Weights of a small transformer language model.
Size: vocabulary 568, 7.47M parameters.
Each number is 128 + 32 x the weight over its row's rms, rounded and kept within 0 to 255. Layers, rows and columns count from 0. Numbers have three digits each. The size before them is the row's rms in percent of the matrix's.

# layer 2 MLP down (transposed), 1024x256, rms 0.0394, rows 71-96, columns 128-255
102:148155134083126164124180127157136151094188131164190149113125141167133105032171122114049103125140151170153175146041081121139136163136150089137124093132111151164110149176096161140101114132112048167103070113134085163128129112134129135120150126108152100096154108138103075113080098127149116101133112152125085143093064158157155119118108127122069163118082142100182092147141164194129077125067
097:129200188157148152100119057125154126127105095074104136163162161078191093107162136101129160188140062140181091203149125148147137155084148163188130111073086177063113084102054147089179128074140071141137148147125111188141122130121189170100153159147117088076142132110102102098172142127134147105137118095160105095097154127149161098100074177128170117116069103142177106122143147122131165124102
105:118083043097110108144136052188168086116174138144120131143117130025109093090149158162108124150090124086136174071105084137143141165146153135147142138163106135190131115120130117142135084151149114073146160107102085178136046118184161148092048118126139133109119123122108124127127126124116158109093120102123142112135165209164127149121113140123114188127151153076102155162133166069195099079152
114:143135133102116147150083117178182151128111096072159126190161150050122061113084130123152128177162186118107156139038103109088128144186132133130184105148120163060132126122163093159057119255145129158131167118237124139114156117158110142101136130179142134126108118081124093127148109156207135152076120109167074112130103113110122123139176104125149122147147157095097122180145142113088152137185
103:147168179168141065134208186157100152140182147139139128152082159076147092131140095147108068192152128140157113130092128139123082153113118100189078168125128120146163132074172104103107140129163121087190113150149132114129099161057086125130077116127159136142059125168090146131146158136137097115111039137105109118114138104150127162086160095152127151110149141150176131121131136126104109142154
124:101153144044113132140142147114120128135160114117144157083118213154130069111098128187122120130172162138104144050153147147114136104142127142137113093122088145138128078136123086172160106148111142151151196117081121140097121142099155127211107085107142130105087155134104115116190087160113049133137144109098113103102160154144125127163080192112162162115098175133060165077092105207120138101089
094:147080153156141151108162122128128143124162094134069152157158079149105071116114068121127119086100151137121121156107167109143138104144130168172181147148116100091125112100122158118156174068095056115077150143133127092110100144060111087110161188141162090147105107174162145132183126076087173147127127129156136158118202115106143145159161172148094086146136164149054147143122167147133120155073
106:133130132105122140105130112172182144114124150138144097163149181058114129145096135132157240153157119182144127146131115082067102124166140199107096140071188137199113135117138127066105187093164126116095107172156087119126129110132135080121197134107131166197121136106140116142132122145135121156115138142120068102120171157111084156149132139181109171152154098138111156163091138167119161126143
099:112101120157154149081115120177120098168093138077107099183121116183104212184139145104123072113130118127149093136158149092141203152148154121127135160097151194133129117165095136158179178096115133149156126137124103104167101168123122074111117137081078157112110131113116134128125118132136152133144121139098161118159088134121124137135151103110137147109120127116109127094184108131100114119133
102:135129143138095141129122130078093124148106120113117089152111126149100077080136120165130137104141115136186168144135107111161141102148126145172145197061138130114148141130117168194149125120152128104071115106118054169151113143101148140154144191124166066069178139181142158114149103175107131175139115101101125157145134218189140099097119104165125194124163079136175134117134098114183089127137
096:135163174120146135115144082090132136139126111159095088127047145142117171158117214167151175151184060089169175194087076108134133148138111144130063139124138163145119067147101075150121130085093110095161091104153093137176101114105161108099159132085140133143131153156112086112123169104073144132085122099114100101110108103113098107162150123133124164147125151129088115123137057144132134131108
105:166121116131136188155105104180114122131138076113174100153104124178160096113209143197111141123104137092084145102094174127128012179140157173134127146155134112156107099111140126099089151118133148103150090113102138079171107158105127114135098148175128143166111138154125113158133117169104166121131079100119156130139104153135102092135122086101137097163079094142150082175132097117130133113137
119:162157133117077111166197119047108100153080122116148090129100168104090081163115111114087106182097109129177144132087155121070099163118146155167186125150093122139138110111152129085142125147147117142119138151106124123142112175092124116073084119135135136147133159150125105142137145166155102157160093074141101082159095146105144128124169132156059116119114152182156095131167078104113153121112
108:132070109127075149145073208111101147054116158140176119178188114097125120124185169166110160100145217098089142096118168096135125146125137092127106097096154151110131119091095131097126079104177126080131110092127113126128178099121168112086139132138055159213124154151144115170117046117156114159114145130149106098190132165135089138169150183143057163122132070101086098101106124141161116105148
116:150109137124103125132101151069122145188094142142135131095097185101111102110117077137135150118163098182130077086100162148122124154105126146092126235110184123160129154109158173174101140145093107104141079167122160156145165142132071147122132094149142141146155138138142135046160145129180143097164129179098073121131160149124160082126143142155102097107158048182180113085119122086139089164093
117:123152090109137057149080097119107097103139101124143181107143097143150092118153159132160113120164143128123049158105177100137077115122111127156157119181191163132160078110182106161098085180098161111122115171134108118193118139117108159173135120140107117163096119187115155090170110082128113110103126140062171095105121192167099138132050109079033142119129094102188120120165140153144136128080
089:138093132149078157181071172141141140107196163154162137117117102152094123201130107147153152156115099113141100165109088128171113118087118165125175217159087133063136106103081149149090089149084088076141127147178162135126182097111215138120117081118150115100160120159126034137155096099106155137067119082163162104150076122159074130184124126110126153102165158128157110111075191087185069139110
102:148155142141181163152139103077173122157115115135095090128118091099110174081136129128084173107112147109193136136130125140184128107113088090087087167129104117100138088115066108079101120073137083127101080154115108158065150209144100125149129106192118141155115149103169170129179100181201085122127102092139165157158130141164100092157100094143076051128161143134087136191168138057100108100156
105:160104177126141146155120148127143148157138093166125168174102063124140168139094188108125146145099131153124144136075092123073089134134160115158163100101088143130152098094118078101150148103146107164095094126089093087201136169110111115083116117208178163138130102116158105111133178129164069164117106129102102132092166128122118092156115127152152124122142117145166142098111079226110112159090
109:149133174165141076168161115158105144128116100188098098164152092117151151108128150136107121099157127129198097150050130121099103130131125142159130118154066150102158092089090099103105128139068084137122113110082079149166180127096161127084109115116193138127128197097121131136130152091118053115117127109085145099151111100104154104156102107098123125137115090149173096136133120092132111120127
089:139086186073114148147214150065122130147085134129208058099124097094141097095075145127119149196169144137124154121093144199126103194124137124129162145119135117136015156076126181112177171129131131153129127127128151132180146091187111085077090097148105164165113192114135140136145168126131162151183179186182126098112118154096113142113135065151121089158097117076105114163127114112108139154123
111:153163081103165104128118159168130122113159097127096171146157130158118091161105132095123117187098140170095128120100037139156095120175091161217110132181155123152144125144156134067112083142110120154120146137156190132134146095135116103103082109095111083180143114105080102068168132112165153164094137151106099133129121134121122120139107211171159100101146163103133142105054119103154197170112
096:124131174093094121138050088159165154162123114178092128168135192176174146109131137133134165048084144133113097100115164131088074154142095092103158138105126129105133129126066121131092166177155129148122097103119060097096159130068130105178135116142108128113132128081119145163151120156099117166117116205153067161130108174129049152099134163183068125105109150164123147142105145132109155120109
108:151131137074109137155121174122137111121098112146144105112127118128108134114150095123180116146115115092072147103098172114098091166112146135109133113083158098117131121156153170160145128143175119171202165183126089141100141127123048160089097146199123147069130156136172051146148109143134141143153146062160138094138082145100148145174145098132125104146163111050150181156096100189047142109132
129:121138183112076142092090054081114152128125102097122112155168052135122105095149092171144067123093204130112180138136076087116117138173152129107144099122120120136116132138116162145141087190123132159120126117178132168152083161102101113143174101130060151156134138164082112126164192121124078143112148121115058097107121116085167114161118135127164155071183098168104142095161133184100191164106
087:140147091130153182124142117087097196169127136120099124143151140095154185102097170117082131118197161115100145124130132116081123124141160099091123174120153141145125185123134173158099139144121072106087108178112188123108148094133077118151107114112149108135183167107175148215102162078103163113134137154121110100130149136177120158143087127073104079143114221190131166143123132138077136128176
# layer 2 MLP up, 1024x256, rms 0.053, rows 72-96, columns 128-255
107:115091107054116198119110093103151114172131111169116102149138083107146139081183128170147165131134159160103122136161127145107117155128088165103092185054168126106117104105154095052095170148142165114125157100093137096083123181083100118146179180202124126112146119146129140152169140122134106136135136154166127203102126117140192181069157166132134110099150133150087139173088143099141152128090
112:133169160133104106107089166077153136112172154140130110072103132104108091137146081107163119165191132153154200149118098121162157148091144170141149176121138090192141144151093139084152134141093158068192170168124117092131094117099081137066082163166135123094146122129125114097169135118113148092064134093118087058079139150125219147045141153160142151133091131105175139129131154194091084074084
121:107148160114138098125119141088098132119134148136066142145108079153103108053176100091166093115103150122110088172034150101146126138070129123145085134148134073182126117162030133119190126113141119084137160199115073187119104122146111138139150139156190130170131132187130116097164099051102135130122144165131128141126131134157163197139130128164173123091098118146159168131059165136141100099132
106:095098093133194122115149135153158111099155093129092145147131070167083170142150163129152135147095063165130215061169092141136136126099070122089118127102109148076162079193110141116109095174190127087137127100097134148107166111145094103142150159127138077159176115120134123109119149114144115171167139117124067144104063155105069130115096149190137090104137177124109152139117164099106155185173
127:103157112119182110133102098105119099081101129160122146097107084085102144129140110194187110134110120128091125144098125087143130093112168086142081144188091075179130104159087130135101095130194185075180169190127140145113133125167102162092096118196143188193123148180113138164132153066129098151132128127103076088102127126153133219105126136157154114121069122133150100132090138099135107176106
095:126141179118103137102092143159161135101228109124139111156134121108137103134132130120169167111141116198152122173062041133098141109134096177095116150113141149174158094123111187092124146117114132119126154056079167086103164126056099109108144141137107121171163148135154112116134135118152179120088116108170173155111102121103172090081125163157195109119195104149079139113120165096167113127193
119:076190122104172130130094151084140103124108111081066184157155112152036156143166151117140080129151175116118197127137144110119122084004095037112119150099121119170149119218034141169136102147153148144178123202094086105133142135098123122090118136170167147102098116112132093131149146087122144187141141129133151091131144120150126227062169131155134081110143158122115172142130122093114142102132
106:096124147138138085098132192172165143107149077111101166153124146075152137128157115075141146086194130112077101129104152154092108156097150128088091182133162140152143118134148134144133140119151103120140075151089099156097111118100083101180152171153139146178175129193148132152134138135151081113127147089145121126139156137084146158207089104111130132113143126133134148117084199134111067132111
111:074151132134141132133103126178118114130144113139062227192125116096131099149185120128165146104147107115122105164124105143132128103075124097093073120107134096176142122148098130187156081164118144146188066195105104181111144188166133133138128137138106115148117080207153112081137118104155122148161120084142175069105154187142176166065098154195143098085160112105131162134079107099113097092108
110:140100078096154125097110078158144141122160110128100128175148093159106128087191098125167140127113154138165200114108072100088139116147104162018093184109175126093137109110157140131144110139190145115179143177060120053157171151049116151118099191192127078151123134125104108157113095152168137138155124132129164150107097081153133163144077129147124103092105098112139130186094164154071149143139
098:116146117079223154108111140190146116148140100177121148130129127132126124146236119182139164158142162132081153092140148095103120135128089142098109127101193098165165138178149157111121150130124133064153141123080082127131169164140109106107137180163134085146110099174124078158099149086116186128071129143148141155063093188119108147102114136155178053099101139114088138152126148139089103139143
095:114110135077201195127082132143133127155117121144053170139084124126042188163142130172136124125145154201100166116090073139103104124094095133120114135139086103102137118178100166123131109182132125112146108169130129136124142126143113143093120171139104092108193126145121101164124149125119141130116123088105106097065113140136141151093099190180149115084101191106115154115099082168121121125104
104:127089173163098134105093139106116112032090151137120123121138121099123109120134108083152157159132115120132151103118080105142160157082083180066178207125157087107144149172102148143176183164108199108149106178094131109081116128129149113106166128107161091177142067152149106089113188121085133094088126118123122133155119106093115147097133173136173119104141165148063113172134143121104119139100
109:134145119106139165134113082111164076135166104138122121142107115120135174090202116153153201146168103222151208085143102137046103141124136148135095128086130097159119078109117157098095152127146200092102116127089122141120170181140086105105078182192136108192144161159146148122112149128097096151152127126155074105107105165152133144142133131207140121113108159122139169146122142087152143142147
110:117130125073129150129125183101148138154132027120104131144133151092114139142128161062173087110170118148093141048121157134075120126071158096139170164105184136152140039150103159156099162107142143130157114107123112146087116126114104089161148132143161155123128121145191058086129102098123104095139126123172143141132172140074105149125122140163202068096161141142166191087064198100175100113118
103:145179076097188121120111181146100073121116134090111145145122182088090127204117127092155179175131165145126145106141133124111127090119087082101129142128125110108131063150173133113185146193151120127157115182157127101121126139125159139125064139131116078121159121180123112126120189144121186175104122029133109065072103149170166147132110138195177119131155145087136122187100121099046109131132
111:100160124131108199152113162128147100177151146075094111103104078144090109144247129191184160116135095158174150184159156114145134104070127110114106142089113123117139058180099145160157139107193168137186102160123097140151126140082123130097188154175168122091169108128127123167199112054149125153151112110109151115099112130144131177057190130150156080112161144134130149144119104101106100051095
092:120121097077197138136115179156154133133107111108073151130066167118067135139170136142159051137138157147118097150121150121097127103089118042103109117108123140170116130172132137114070155165159138115126113147134128154139152164082112119115138119143129128114120158127148122136137138097141152149124136093152086117076108180152152125081125146192165106082119161118144171079044136130101098068095
106:115132115078165128108104125155139130162098095141104104150134126118088165133154136130212125132115125163073130057113109088026128117079087156126153176105168101107137070165143119191123134188174200124115168162125138143129146125103100121076166163147124135124130148186143107149161169109083161138087142082141103119090077118131128157097047172209165062096119166148158149126033159158138115116109
078:093097182140117095079099164162128107168142058132085146156140127109100178074147165058156124130130138159136159069091104108111178141084105074064087176088161130128121143181067185179113136160113102100147162171078102147087122110126072124104117222174151118118109093104168095079108118104137164118127193090166107152113138113097097116124142135144125103058161127106079178168101163119108087163138
095:115177150106184154161105102146127087108190115177131144132093144125118124142143112153127175136172108148148161112088115130092143144084132112109147053136137087174146139175087170118093125083146147118174075100127101127131133132165112137077098168144118105103119090126141116133089164146128196107090141107117149172057157178080135137128125108195165116113176109024064146159145116130161148120135
078:135119195124103140101140172132115147126136138145058162131047110152117131154121086061140087086099127142102139109103149150141147124136117093164115084116155168115094153122101128126133161099106094106095152133159122144116115113212078033150103137124190114097175107073118038087148165107166107142144140157151141172121168101069141129155153212122134088101140160139165146064116166205145092108103
090:114105127066129129121134157125133152131142100103088147201122129168088142178150122124125120080163156165147150093071111147120138128114102070095150151121193118081140122132127160149144092135161125112148168184110142101155130113104114091123100147144152061106166134133116055122090182084129189161077133107169142152101124145112140101128138160160171036088134150119117166125092126193114134063081
124:091136105151165139130109103108126122109103115185122146161094062113114115153140138172170141117115065109121076167135129119184126094091100114117115131134133116190129093183078154143131088138148167126192111176111114175117133137140114147084148096084179164135113136160137111129192153090090157162130137148079132121135129114132170145053141118189183066101158091105147117179117080101089099124150
094:119088101102142178103134103212127153134105053153084100168144170094114135099107164160134114109142103157118124133112127096053147141100135121087155153166114069126143042189124158095125123135131119073140130131083132113102204119106111147095134112190152133141167179167117140155124104139130137104135169084209120146109087138119134117091163127155156120073143108127105163152061164104133126132170